Each number is 128 + 24 x the weight over its row's rms, rounded and kept within 0 to 255. Layers, rows and columns count from 0. Numbers have three digits each. The size before them is the row's rms in percent of the matrix's.

# down: layer 16 MLP down (transposed), 576x224, rms 0.171, rows 202-276, columns 168-223
# gate: layer 16 MLP gate, 576x224, rms 0.178, rows 203-277, columns 168-223
# up: layer 16 MLP up, 576x224, rms 0.171, rows 203-277, columns 168-223
down202 108:139139100160144110116118104113135126136167168126168121083136090152133123147114113102140127131071140149166149150164110124125137195143135126145101152136115164102119168120
gate203 093:168164148133095094101094082113142139116127126138099120145083113104120156121145142112131124076110115124132136135144132142117136127145128108157063102124093123107121162168
up203 105:142136144140137137141151136129140099099091123155119121106145113135134127096123087090152121101124152074141167159122147096111088108128137119121134110148119142102143120130
down203 098:130131129086115149181140139106116129154124122110130150137102155143116097123160186094114119105135141132125165126122098170111155149102081112112136117159126118140169130099
gate204 090:110100137154118150117123128127156107133104127132158156106144151074104123134113069113130127095074135139099141163131158102143159139131124137084155109102187128113122106103
up204 098:141132164179125133150094129128144165145127095051088116146089143157142096136114129135105186102088130151130069138161093123140137133136149113106136153096102113131111146094
down204 095:139164116134148132109130106124129146018128133125127114100127096109113143132119111113123098128164078101160107138151146132136136123125115133132119115156148130149162110192
gate205 099:108133113124155107144146140140113097131118137067094138114106137099135122139135137176130116208126141113140099141126123156132149143143079095075135118098166096106114114111
up205 106:128117137135134146120119116120087121136146135107111154129155091139099158156094176140151160154123102156104142155096080155184140101104142092091129120144132122082130171154
down205 100:110130098112092105148082087110155152107127139125133140124128139168128137114121111133088137116117106102103177155110141086149114155113116146093099098063093094132096123152
gate206 095:109153134099116109134174094077156148147142132084116126130131136143097143093162111153159136101113161144128162138147160167138135139093090115137126110114111130097101143064
up206 118:152145163107132157136130119120145114160122089130122095162118153162092141075195114130168138143109157135120119129160176168100077143124134150124098127098096130082055156101
down206 109:107121129155082168137161124152179146053135157131136161069126145163098097112110104120109142112149132139125152129154152121114113053140124086172118113139126096076106140099
gate207 097:131081135104162181091104150142181154105126118138137088120158154121123143129141113144134117188104117146131125149104138091101119107114139152130075118131147117140149100141
up207 097:128155133129158152119132147123141145110137113107138151106135157075143154115157144173093132095121132092132160132142138142132141130123117105101114115117119110123158149110
down207 102:142124124127136139153152093156118148160070152188129153155130124145083129172143130126140121143159117107110128107094187109118120132153184111101121147136122098116149121122
gate208 089:184167146057126101103121138135131160160118134061136108129121160141096144160128166140119146073134116140071156171169091128089120137116138149114175142142132153078084130165
up208 096:164135151193101096102146122123138105107106107108134123096150126101149078147120140142114131143097087128179135127095165116115120112127122097139100130182122124130111109102
down208 088:077123118163151136112102157122163111150096128157117120127134138098137165171129127132116133130152133141106115107122124140111107111120095149127143135154095137130094109088
gate209 086:138098132111177131129087128142100130159146089098145082109120107129105115103118119135175115093140109133105122109112111099117124139107148123149157133132160133114138117131
up209 088:168112152115170110130140109138102130142181086143081138126149115127134130089160160154119121104136165131076108100100109128138133155135129123120115145115126129092186112148
down209 092:099114105162106137147146138124154147145110135157130109109108100101127119144130119084122136148127120121126093084134138186154107064113119106094143119179150175143123200121
gate210 108:146120138106099143113113098110142134133159111114144123141130164132142130104147130118165134157147137141152122124144130102143087100064157114143148113127159133140100126137
up210 114:130127098130127152172118079119107123120122141112141099107114181147129136123131109113096154137125128113123135121147149115143110112128160177102124120164113120134141123066
down210 113:101114145143143108152180146146102102160169134166159112156095123155153157119149119122097099136123135118127121118095155156126109156135122156126147140108152119139074152135
gate211 086:101102113122115096079119141120167188154131133127155124103097067141131139125183146153149081138128153139150110113141127101171124164138107114148108135101136121144099151136
up211 086:157137095154093080120137130115143136131141105105134118145125126122112086139136148158157076131123121152096136130127175144107147115103152097129104153103136132103161115113
down211 091:116128139159146160169146165148124140114121093118107097120100137142116087129131105133120146097106097131102132128116123117133118153102091159129143157148148135161106098121
gate212 027:117093139129141165100122138151100104160136149108110122123123113138129136140101126119112120141139118151144101080063119132129142150130120149139155121119156138118137130124
up212 029:125115162168128148141110148147124156118121138137121109128129086148092128155094084120111122099138120162177164137118134120119139142143149094138128118145116141097151129154
down212 029:117173094096151136137119135088137126141078140115124139096120124131170156107185133166148180125114106167123078102157106153184086141141145109156135137137144103123124135150
gate213 115:153133144158113148169119156152123129144153156122157125123150130110123111164098129128119067106131114173126099174122130154121168158125154113114153144076125105145137095101
up213 123:104144081136123130095148142108140130147119112142143137157115177120127128187117116138122115089106120125147146158128117133139178106121143168140104116110147096118147131129
down213 120:100100088115136113178081130119111135144116132132113122101079126107142142106103103107085129135089133134137125143131097094139121136119105148115125070134135159149110080148
gate214 109:116132121099147143133152133150134104125107119164081137136113098152106124139143106112119119095136140081119112133144138111137136114118083128134111150150113112135207114133
up214 103:163108109174149110114164112115125146136090128123116166137147119114135187123107160139133155166115111130157114125136125116152151148143119142111123136153139103163097138112
down214 111:145129112127157102102096141096104130090116130097124106080143130140118132113107107166117105154129106140116118136111126072101123084088114121174126134106168132119067121114
gate215 105:161166100121097152084101088134128113111116080112136137122096130087107082169175162124106127141120158115151143139165107141162111144169125122137160145120061186093128115113
up215 111:087126108145094174123115105155172156110142077164143108165109132148169170149148152126168133109141169118143121205122143098110107116138127160109106117126123103106120125108
down215 101:101137107131045114099058121103159103179157127126136142057132146124113126149116113175133102126113124094131144168104073154151159146097154143136155127108165149141147177186
gate216 114:104114102113087140086128084094143154118086130109172175111157121116091120135127164126108116135167114143142122090140106136130105135118119120124142097130138120121127102144
up216 110:117121148177132137132117120132139099099169141141138124117156170158138118122143150137151112157088101133140132142091139114075081111109112202152121158144139110168136139128
down216 118:096171132148147154132120101086130120096123130155128112126142159144143132161144125111124125111124113110137125107142121127182093148110099128143113144139110089148155144136
gate217 104:119097126151156096114162128142147108160125116136128106148190153175107114137145149125159127155198132169149123144129129160123132137107117126103131142095116141143144094148
up217 107:143152064130119145139081114125126135146086129147110066127098143108138132101119127125150155110129124148144116126143118100122115144104130132091128133086131091090142132117
down217 109:154126125145149122093184075090156152131106127124139090117076121123124094130114135093085091116153112120141131120104120112115135135131081134144150159126107156142131112162
gate218 078:109146131107133124125132140137143165116114161126119155113106148129122155144143160088166147088107122174154134167115136121163156129120098141139098113093191124145201136105
up218 079:145156124125097152133181092117112172142125177126129145128127121086120116132140083108148080101151121167129115123084167132122104105112145142136082131127174105165150154166
down218 082:107134116132097135174148088111145142162157096135119185148170130164148122129154156139150111148121135103154117104138094121139106135132063113135136106170106094137109132173
gate219 103:151138139171103151067123128114124106140148116090126131140138103145145105114093148111095122135154133108123154121115114105081147118120080143109094135144164096100144111135
up219 097:113154164107136146124160138141143110122086127126107119163134170145111113114114129137108128131113136139121083097110134152133158122112182120145100133128117104141134133141
down219 097:165138130099169085131122130104154138140136118150127167109116124152127113160113167141140120125145161140143115124079172131130124131132130127104133054124110157164176129131
gate220 094:114154130125135157104114133141166143119081141126117123110137105123161101112118115133172156123153167107145091168151103139142058125112105142125159112108136092144110127175
up220 091:113148181141092127151074142140143141100111163126105150126140109115168169094122116164080154150100158144123124137132132153135125154153071113137126122091061141110111086146
down220 093:146165121119129089131164068127144128129136107081122099177086151114075126128139145101134139144128063121121115138124111119107121118119123135107149116103129159114079149101
gate221 087:157156153143110142088131148114190167153154136100085120144098139127142089162128112133124134147158130119127103157130155158132126162128071135123115130124151124125102100140
up221 084:130163109133136145112127110051128143129131153083172121124149109136135116135149132169157117118119114090148138116145099120160144120171148145130117103103104125129075119116
down221 083:130143148139125124125126136113154099090097131086147097161131092120135142139171137135141151116119120149135112107116157114117111089125191122101086097120096131093152122112
gate222 105:139160143121088110110120114119099109132158150157114125109111134142169117141114134162153093103133121087163112090150142106135119091131131127089123137148132153114115151146
up222 112:111136090128106166104129131149155147118152112100121143173150130153140156118106086138137145107157103117147154082141126162102083117104175115105103113168133109111162131136
down222 116:073119166133075090142129110087131117159135148095117123141156163131119111122142147132142096148164102130127136099194176132097111099129137108131149136109133135123124105126
gate223 106:126112110144116155132119134115126163158115105169100122155078164116113136130163133116099161152167125116133085128110127106110148107122101128098144116112076112084157119113
up223 103:121072102127139134130145130105147153101147145118146121065085119088141171153136116099118112151106132147150090100147102123121170146128126150148122139158143137140127140134
down223 101:129077132123107123180118115137135125126128121143126102128117116174118148157164135121100097127137156108139122086124127070136133157102133170158118112128171140150105101078
gate224 114:119135119111095136112114087119097090163138111090154078136149131154147126147137129141171106157122152112114153126179081105162111143113136123141149103070145110102127149149
up224 127:118116161118156132102125089133139171124140145140105116153164127089101098115121115124105146125129104124088143170125148168112085148130111121114101120147137098124115120141
down224 096:124131113151124117132126151144109129110125131116152121152110141138141137136110104132169146126150114180110137099141121088167188103134150116124188114134118118118185144167
gate225 116:143158140155154138107129117124116132154102144116141108121094117126134094064125133141120100124118125128098115139127108149105135134114141129084116106144148122127097098128
up225 113:123103172128159157135108114113145169078121139174147146121109130098131132123115110134088157147176099128101130147104094095165156134094145110116145113103113111114144146158
down225 112:129136121101148153126124126128122145089147114140131135131137118103111105157080107142097098111141139113095138124162091111124124105097116081140102161129099170120147180162
gate226 098:130166125129159101122119129173119097114091145103149091131134105147092111139164159158101148131099117156123113130110157147124145092127146131137122112169089139148114150104
up226 100:152123166172146057129164129130075093120073182122147179130121128154139143156139148114131114135081123139106117148146117154095121138132125094129158143091104136123117135086
down226 098:098108113074120153123111117136110140144115118081118102125101136093127149127142112125166139137097108104114172136111135136141141127138139156147152106106136163153130164126
gate227 097:126115155127113112158127163109108124134109175095137133122138117153136107140183113122117149070128187141151114120156112125124143126092145142056120070117143110111112126123
up227 102:166138149125153120099064129113110161127131135123149128121126145132135136156136126101104150117136173142114073073120127157141099104117104099143096101142166110116104124135
down227 102:147103118113129133125124164123091146114129139157162097163125148174130156127144094073088107154112139130082146119132177095142116122111111115146141093114151122138159119164
gate228 113:145122117100113126108203126129099122157148120110125175118141104144183139094149112139093112127137155155117127120068153140157104130110113139089158129129130080145140149127
up228 122:179103153125138117150167108102118136126127123140107109129117131083132096139096164167116134129086162185126120095115129131090109120155122139118132121105152134145124115108
down228 114:117104109096134110104139103163099082099110101125142105146105129139110089100100168142120127137105118100110143106121132117115120155114131150154124128101103168121118100128
gate229 111:126151147132129154123109124093126081110121106136142097112121108122085145150112147108168121155143132149117104152179122138183085133127095119105099113160121132117154138110
up229 104:132109095129188147115138108154106156123120157108112109123098138074097107132139154157157173171111134115133116155123154136123163175163151143142116129081097155132106129110
down229 100:106156161126144125170103151153120159118140139109143074105150108152109156109152144173128098139121101090151128133102118097130087185112127119127109121135168096155123089101
gate230 113:118112150110087168157148127104124114142123106183111117060129118124140134171135101085118149114132157137126108141133138152151116143117106093121179119117094106146115086147
up230 113:149117133145113169097111130130169123104146131165115154084153104133162098156093126115146124111142167141122134142111083153149110176127121126127163124127103104162109136174
down230 123:106110157130141173116104126160130105118126130136130093090155122111127158122115114134154109111125158127129153153080137081135113129109057082122118096143128148163112123146
gate231 080:129139104132159098133178119122116108138098141110103137112112104109158114196110133120143108106125099164082124102160119141150147117152120137137126147120124181127093166101
up231 082:138136103127122098138129130160094096105134069148115111116117088121109146126182061132165114134092113150112139116117098094116123131116139170125134114124109160129114156156
down231 084:112104108101148144088164180138116098098131169110113096114171187128089124127126081142161151079139153141086138129186112133124107129167168134111075159161102122117166156121
gate232 101:199152135149178075150137138145104174113129096118149133165133088103161137113146131117135105131117166097127146116135069147112103129122121169115131097130117096068137127165
up232 104:139129156132155180141110140147130157162172128104161138094131112125092135129079099126101104128101130120119144168148143134194155131095113122137126131097132138107148133167
down232 103:115088136160115124147137134102128139138082138159143149096152132164134096121165115131111149155115123099127111092175174137102101131128131141122139055133115139080100093129
gate233 100:139114144116121099114123121143101152184146180142160087112150138165138130137131154135143109096119116126169147098129138134077111159186121103122118148139146109096125139128
up233 106:099113124132146135135112145128128168082138086131127158136130116098186157094134127114129120158119147111111116159115120102134126154120123140109070109133094102129118155086
down233 101:092120097125139085185114148157132101144123073167174129101128088095143166142142148135141118094102122115128140138147090159114171080151110146122138158118144100142141098092
gate234 113:090123119101152150140142119142102137134142115102083159134122126085141128142141074135115142105116128139119089117116116134142138112103122134139150131133167141099157061136
up234 113:175099117154147145154139157101131125100117148112095125095134172144115131120132112178125162176083122118121158160128146124181111119143109138125144089126138128122150142122
down234 108:109120092130120162128132114110114154138088173134111138135084131143151114082107099128082148103108105132169121144105199176096140110098118131130114154127092141151129108113
gate235 101:143134117115118145142163140092123162153117112138109104122156118118109111136127156163162124139124189167112126116128145114076133124107125140133124156110145092161075095129
up235 095:096139083115136131137121088165143104132099146149150098093116146133138092183091134096127140157103150133081130144123143131132132131150109093173160109143120117139128134114
down235 101:135133139126157139164136090148134128148144156098129112115156173088132104138131156106117107126107139135163100107133168095164123101125123147107142079109147151147123128178
gate236 108:140182122166113096141130129116123207082114152159185131138106126122116094130146129166117138152162106105120155098127131154143172087131127113146113128128140116133098133110
up236 103:096126122108145107118129150142111097127131161146163142157138170156133126119104158131166162107130134089089120110104119121126160105139122104122116160156114144163096123100
down236 105:121105150141098141105125136116137103166145133109107091124119102132104103178144090123140159137140134168162137139127113138120139127164136121133128085187090113135138115141
gate237 103:091171143119150149122103116107115123115127083094110133139126182116151104145129104134162104124147162102121117119148109125142119095137105113136161086121159118115128120114
up237 098:145121123173141103098113125123154145110113125130103099162096126074118079086159131099127118111076101158168135163129148105137118116112134107154082110151160123079166120127
down237 098:138151121115144128175129117120122112101132102098147152141098151139107076142123121151144119108148130079122144139162120119119086115102149149098150126106124176116105131122
gate238 104:151124096130113090111106129130137116117133162143122141110115100116135093136135152145136138153101108097123137125109141126176110159120116150189103113125099132116138118172
up238 096:110143136135137137149154134126131108153121080088146104130114163119113125160154093125155124129138154153117112113161103141108138105096134120120175135142172112153109143135
down238 105:141110174117141138136130181125160126164124107097142066139141125140146130143133132126114144095109142159134112157139082131155181132155091173109135149119144114154110159140
gate239 087:098133169153124129138112108155134155136129152144127150135138136115129121067076150152117128130133147165113173132156129131129184169103085115155161117120136101116125113137
up239 084:148185107098157136164117129161128104135152131146160146168129124154103095124095110097126123150141169141113162115157142117109137130103134131156090146123133140155123136140
down239 094:091096096142126131121111128072092151119140098109132120090105141121169129097111120093106126104126139132134118142144102166125153139135160107172173127125131123113133111153
gate240 093:096129111113101132093091121114132188098134164117099164127138101135128107159109142109106159144139122119162121098146134176163142195142150100128099084125151132153121115131
up240 092:117127120169166119125164145129119141114130107155155146136131149123098133141144082155122127168128123119140120141090091074132126116136116093121135125104119056111148139128
down240 090:144105135139165132134137106145145126097108124164121122131122124102140111134142130112110143179116151148154122125118084127112120104122127157109111138132143164104111140197
gate241 090:150140157127114121159128139088087155114161084142144128124156155111139096131175119140142115100143146101158109156204134102093118109165091128138118124138151074140122116102
up241 102:090129123118092114123083151153178110159149129081153177096114124131085112127107115099121119146192093108133109088100104106125154125134173153121147121140125101092163123137
down241 100:151186152100112153140157101127078166121124140154118119128133145130108163130133123116143115140119082107117149144124160125157123103134106132133133131158099105140109178123
gate242 103:114173137112123140061099112145111178169140204133152068105136105153145127103121157109100125172111103124123166107128125100153141132119134106112137151111106134124134114152
up242 100:135129126100146143134116107132107116166102134121095128137133126115123139081106111133133137155142136147147131115139135117132126165144130126122112128135140163088154125150
down242 102:155163098130113174168127155128166135118151157133103165137111144112116153154126131126108117138084152097167116147090088088152124068076127136120165097126152127130130148138
gate243 106:142167124147104118100108175105117128135128127137148129082113138120165171139141148122163164101135126126058123159138092129131107095139122105108099107146152111124132132139
up243 105:170123101117150142133149161145141089116108150158105117167150137199146125170129125151144163099112112080127107137088132076152144126104073149097120138115169148112156120144
down243 093:153160132161083127122155072168110108139074127157138129152098117141159189175078147117122092141069109115160130137108112148123142127150140115131141122128155113130117163099
gate244 100:147048117149150076101084116092153138123155115146087141151104097134106142110161135143144152091159163134141125133211145122150115121140116126130145107172143147103109140129
up244 106:129157155149092140137182140163106091127125139144102106160141130160103139125136092124140150179118118083105145133077139101145125151176176121112139101115128095136136104182
down244 105:145117133154146117138123106089094117084165104143100132098164117137121099135156111133098148133139156097120190117123144126133092088098088116175089163126111144131155120099
gate245 089:127134196113128138138136160129140099123161107160145146141123122136127070116117161194173124153109114160114099134081130139127138116127100113090172117127121117125139104162
up245 088:131075108121136148125098119115132123133125125094136141130182141099122134111141158149118143093085121143124128142141140170196110149115130129097110130121129164072096120083
down245 094:143161108149122098119147162106127160113150126128119073136131113132137127122135142112128068108132096148165102122147137131144085134127124151133129102113134142149077144114
gate246 086:126133149084103106164165113128126134113151131149115135124145128134121189114123150126150114152170136143141092140157147115152166114083143100125114112180117160152146101105
up246 088:134107146157135111156097129136102155100130104159120141104170105115106131132163118130119115108106127091082146147123139138109141139131126096123096154122145163135114109123
down246 095:120121102117151138161127121128099172205135109132143136144158145100098196143112137113130141129109119125116115136089090094144131142139148137150118133088080128132119153136
gate247 091:110140112078132154096135130162131175140122172102132131139109142157131130148136141114110113149178135127137138147136105128110071123110122120087130121124158078088144129160
up247 105:100164109118104121102186090156130151131119138119144134144144151112121122092154172136156142106178146115113136149126135132098080114111156121151118159108122154122112099173
down247 099:129119192132097104116115156115111125104129100117146133093167116158132146107137122126149131108131131137122117105123138130153149158167130116141140127103097123160179147101
gate248 080:090163123135146137132151165119139150132132126165120109082080131121156132129129110130115132158104156158152132134172124156175104147118126075124114118099127133095156115153
up248 079:101139175117103147130102132106145142114170114131153158116136125162150124120135110146109139177138139153079146141182136162157111098134157141120095099134114141088140143121
down248 093:119099158129150106156109059113141128099144126155092166133158111155154104131148144124104162151121141183105113128108113117107128127152131116124120102108112145133103154130
gate249 084:122123159148104114133124120077110117133126159114160144155126151143151120117130157118113136123056116159149165143099111087166166126113146149162115107097138111078136085142
up249 085:121158152134145095117124108106118111148096156093159124153160158138145138147132162111142138097114112161099112130128053088121112140101117194127127090104108137135097117127
down249 088:118147193116156139133125113078122159127086103122151148125188148146175104149108152127139093086097105142105135115177095164129108148145133131141145131177150145130195115126
gate250 107:114087113157130118147103118123112140114119147143114104150112097169173125150155127107104165158125140165145128141123099158128156151094109095119138131133128086118086100115
up250 116:105092104165139141119106115128134132146094187111049168116125145100147132130136136146119172084099089106177109124081095108112126120102131142142139133122116136118140153114
down250 115:142123106120113136097123179126115131106133121099097116125142079160116157114136095104154144134096086102086146107138092132116128162127151150140104164153154137172119142188
gate251 105:102181109150107127110149112123152104168140089073096150102122110136114121188132172123152103124164114124139109129118101136115128112136135185104132134146113184105138130139
up251 095:145121100155144147182151088162131155066115144148132141119142137157114115107148085092095164143137122135126133115132129120123138142122127112134124102096139099123102174127
down251 102:135092138154147119140100131127102125125158124122123120143058135108144188117167102122103118147137118130126111121076159140099124147130122176133155155168106154139130116109
gate252 103:151088117149112140134115117126092156141149132164089123143122110142133181128120136174140124088174150152144111152105131094123155143121141145104095103140123095123095147088
up252 102:116148093173148122145115109159134131138146156125164093133100078094135096137140127135115118166128151146125164125148125129134185124110128109100100095127152153112117176126
down252 109:108141149123132127107135128148119149121084104149193126169141158094162137162133120118134127149063094137132140090121161117115129124167154097142113089121118109114122120145
gate253 093:153137132162124080137092142100141156139151142141103134102128099134114109136126140127128144110151140092151150124108130088143140094139116130147127154141102116153080110113
up253 096:114132153101106092141125117149119130144127153172162153099161147130093110103138172147128144101118100131149143159097141166093138096123128124140153119149139119115150083172
down253 092:147155140125097120143122098136118146127136141082119146145124141160124115132142138113116127168123120172115153117098129171150084164172115125137071168146105123141119163169
gate254 104:093126096132132108102120133108119161160148180178125160135118109086142134127145119136070112171128166150127141133136146157109099113114132129151151140141108131136189114095
up254 104:133108109121127141125143126106070128146084137133081086162186126153124131143091057143110142112109108104116080112126099126119133116066148165131125142148118101136162125160
down254 104:144116138136129140146117125130139098147147136099139110123116145072126152131133161123131122099121110126120129091168136126089112111157131126097092111141127095110114168144
gate255 114:132145122137139136123142090148136144121126149111168134128156107066132136141117104140115120076090140118088161146153119131119104138109158156198173146131145148112131121128
up255 115:102123151164144112112103166139141137114112120121143101118104144138126147121139158099142144078168112126134125158119150099120170116127130105123121109114104162096119126152
down255 115:109100149178135182150167128130108163155113114131142138115164143140145118101131102139151115143120127173122089128147124093110122164105169139132138103159101123177155148105
gate256 085:203124154175130130127090084107159123153118136097127118140109146153144145141131102117120130116124118138129153098113133146123140095127133103142157129100133134119093147118
up256 079:078126136098143137140160144126130157120143129135139135140165102116101127124125153130118140095124151125078118130126104132133167167128129110126142120128123097146106150165
down256 092:157140132149110121118100095116176134132085107081122113134104139142144153137115145101140117141132146142105128114093176105133102119146124141080138141111144093119146099123
gate257 128:145139128123129130173138090124108122166130129120152138142101210129119120107140114149093122127108107133100091148135106128127152170079120091136177125146111112124143105109
up257 119:156157114073157130130110172144114122133156113122116111122136138147146111091122163185129136142152143144106153148093107133149135095107120139107148101103106117115113096100
down257 138:144098147122105117226121149131148141145157121105137135145145126107132121130137109141116104136115141143092140121138166106095128142139105136149146142126124104117132137135
gate258 111:131128166110147128146094142160102128128092133118097110097099099160099088118118099151126158171116149121145132175138176145126129160120114150081170103108112110114129106109
up258 108:108112117133161178134150140127129148104150123117110152165157157174096131108139125136112132120133103139107124165146144157142139111133120149108150112105120110142135114079
down258 108:119118111109129172132121144177160159106135152082105166129104116113114151116156132118086145129093157102093154135138115160103111074142105149099159137126139140115115111123
gate259 098:127128131158122146166076161122139131101140105117117179156168157108139147113154130151120093144115075163146132144111127129090164125151122142118157125135167128177086119113
up259 096:122156118077118113130136079089092138152124155151136149147115095110119137146115101104093163111182147080134123095093145074151149137175112118104110158132098138125144110117
down259 089:139133096132091139120146109166080123107110118146131136124106088119107107136130157115105119124082129156110146168137170134132124111122112125109178136141108122118173130167
gate260 071:139098072125102153092153064153135125104121112126138157142154113122171124179098143115134123116122095128116159103155103134086164157128127146141158128142110100136115136147
up260 063:129155174125163141160110137094112127095154174134094093109133144130105150152107106145113142110108174124133122157133154133156111078151099105128113136106160109096128138124
down260 076:110108125115133141152114126115128110111141121129130116156126150109140137140165111133137091157117109098161143128116144133123141170126111110168138107135090156109130101140
gate261 086:126140134169133109116107138124158123130132086153140136143147101124148131132150127176066090109182130146138070153107126146150138101156134109139116122139173131125160084140
up261 087:171124155142119095117130129131114170143117116118153092145122128133081142171142067073132085139124122126121131155120155101121078134110144134143111109107096154150115113089
down261 086:114116179120117113111132149121129081103121130107107129123112105163154123123141147163159119145111131107117149093104109127141151116106133082135124142147121135112177145170
gate262 109:169093137112113137117163159083149129134131123121090140075119164151115122062146142140115109183133086159170142098114125142119114129123122126057161103120116116101149123132
up262 104:117099146137117159120140163160156137149090125099165098121151146128092095156101136121127094105131075162133127122114153138122108146101115129109131106118151109151152164077
down262 106:158098144135162136137145123167153139131133139111148096129156131098123123104083072100146123094138108143094121114144090142097075194141148142109046136107123083153102130129
gate263 101:125109101110128115126107143107153151126151121105142150140140105120151057140152126112087161146114095172164120122118134126138085134195130129151129119103130131143121079136
up263 098:108085139172116145152119122147111145092098146108135125134155147122118115097112133147158122090132109144107095122148111159104129130147156153134135121140141152123103124109
down263 101:173132111140159116160141127117154152194132166133108184128115110144104066169125115146161144133118120192154085135153174146151117153141170091156105155130066107116159100114
gate264 097:126097129134075147097089105151121109133124108128164184133093133117130112136130137142086149109133132120122151121165136107126101100090105105106149101100151097172153126068
up264 098:092109115104156076126118091137114157156146124084102099113099158113135102067148138120136175163125099123174122162078148153113156123119176136155150109116135111121158129175
down264 097:141124126134164133117134117114151125118127095143135107127119125162093142145138159183149115135146114140119137131093139125096128108148109163179081067162104141121131112117
gate265 080:121137094111117092123099138139142103106137152118081165138157130147099088133119141163104122128114097110131122200107116144103130155148141136124130133105131117153131133102
up265 090:115106151134094149112145135119151135131106115177170089141171137120111151092120110114132117158100138114127152119144147110093142099144139119135091140140163153125119116154
down265 086:163103093145087121096156141182129128120160147113120098139130146110132117149131122143115137121162149146104128129108167150111123140126123159181129136123129100109129112112
gate266 097:116122123112131149132097153121183123145098159102172119098152116105101085179104117145118123132154087108127126155183158135139144159155092127134135145138104128125180127153
up266 094:128158108094143116033139115145076134117167132121148155123126101153076140129115165131110108102111152127099113126123101145119108132145119103154102163106164143162132148148
down266 095:138098132111146137153120141146119143147121136166132148097120114094123073128091141120152160157115136169130105123164134140132129138127149106090130145146095190155136115117
gate267 103:122143178131128109112162121118119158160143094109110123115068107144110110159105130129113098132119130111146125099094164148109107105118125129085160149090095098108112109110
up267 094:131081111124132098141115098092127125142131101146154129117135150187145085152168156193129145107123145154129163114121125128162103115136104137133114142086136155117077150138
down267 094:118097091103135128155127112116187139111166109133132133120096118135162114091164140136109145134131142128123134117128095109143117144116206117154142094101090101108132103113
gate268 101:105107107127150141131156099127116124167089135152102134123146138145092182122143156146119128105141129113108102130103127138139115098109166135118128170121132138113185110137
up268 098:081142107132087112174144108136147096128120120126107151133087092181104127151113144155122097075118118136127123104127154194115072064154159117142166139098174166127105171112
down268 095:107095145172082164145088125153153132158123131154110155099126119165128094120158149145103175184158118105144135106142150154168171147146086148130112106106116159139105128105
gate269 109:115155125094111125096125117117136107140122109138195124149150083166133135108165089154091098126111136142136107155138145114154101119145149141116133132120144168124129117126
up269 105:114148127137112155144125115070112107123111121138122144091122101093148137126183140133189122138117138071110076136141157150130109149167125092143123096102121153125139068104
down269 105:125107150127162107133132111145122127154110130155127143147096078154128208105097108092127136141128136145051129161144104117143174111126112129147136125093142119122120134124
gate270 116:159121124114149109102126148144162119130091157125100122135138133109128148142143130134113121068148109155115093114153153169136141140147154138132160126116182141162103112120
up270 104:091108099149128109124148112190140168116124093169118162123122124122146120160133115136066160143104133108183113131082131113123146107106139086120136127154132118156145134130
down270 116:101104123150135116140135124112134130146111150147181138104091097097126079151160081129136171105116132141141157100137083123123137126063088108160159122115096155133145097110
gate271 086:132121139122152110132123104176135143146122159144126136087103132123166155135116114139128128096089192091157142139122093136148129098154140078175127186099115128169114136161
up271 095:091144123141111122141128134157146089135131154097169097135104120148119096112150121141104118137143133112095120100129158133101117118110083146157149130135145080069118144103
down271 090:168134150150147128141157134099069127103145106144149130099116078119091101159147137134119126134113146123142155170131140105124101158123163059144133087086153097103136122135
gate272 115:141105137125121095085137106135077145149086147130157106121113096104113138150094118153163094092158147140121118176153146112166178120132115167132117132127143136113175189118
up272 107:178135123159127144153142165119157142112147134187126121134134114128128174168103138155091102128103112165110152149108127160129139122143152087144119117154119121135108134148
down272 097:121109092133154123133128103157145108136152127152118105137074162146118125135113173158115117110137097146149081092132104127132148162144107095125101106133126127124113156122
gate273 103:155105132113131130126098141100116138110119131137155103076144142111089117110145137114180158122124133126154127125117102143127129137127122104149100134108171106148110156109
up273 095:108157136124103162115130113136160116115096103155157150108117133121146147137109108123117119142121094117141147116103126139142151157091091132090140105124066154147118138155
down273 102:156116131111091160179155099140097121147119125119153138123123098126131127114104115165126136140156133119172153121095144144149143128155202098110140099092125108116098137143
gate274 085:132175116137137079096114080113127146141109099108103128168096105151109161099132113123069132176161144115104115113108151135099167081123149103082140109123135126109124143109
up274 085:115111181164110128138120136144123165122143138110078110153104070124137099119154166095134130107128140101128143119139117122130104165134102150162114108093116120120127144129
down274 086:121139176113133135058139122123159136091096124142124105091096116143128162106112128119169101107122097106115112133172130138122133085119119157152130151167103092120127128144
gate275 113:113126112116154119120079141120150073121124141126176142111149108089163130108127142129128108136132118154139124157143084134120094131155150092106175153131088069161095108094
up275 105:155112145150173145111157125125093141138126150116125122089118120135108161128136116159151145115106154072102117123075129136154160092127122150122078104102115113128133116180
down275 115:166098112130142081113086139104126143131102135094116128119129160097113071161086119124138118177138112125134146107112119115139145105115110153150090144113196140107158094115
gate276 095:103126117139143112134109152126139137139130146129156083073137134190146119145130136156117095138169153129126152105132088155125123144093124167119111138111120114177157157071
up276 099:148148139108120113157162119072144150140111107127136093133159159135136116129140113103099098096140114146121135153104154141146158096120138100144137142157113139104184094146
down276 100:115134147083159143139122125098123138174127113154143142138131125148144148133133113109133147089161132170109145155155117170110200078127109113178135169187097163113177090151
gate277 096:096102121156123158129179099175145124132136144101170151106132146101124113122168093174108158129150067083172118140114136110111110122080076115126099121134165118144143122148
up277 095:177150143109155131138089157151101142124134110131101126144127101143147101124094115117088087118105144184128127132151154164145099144113110119142111145162129132146113137131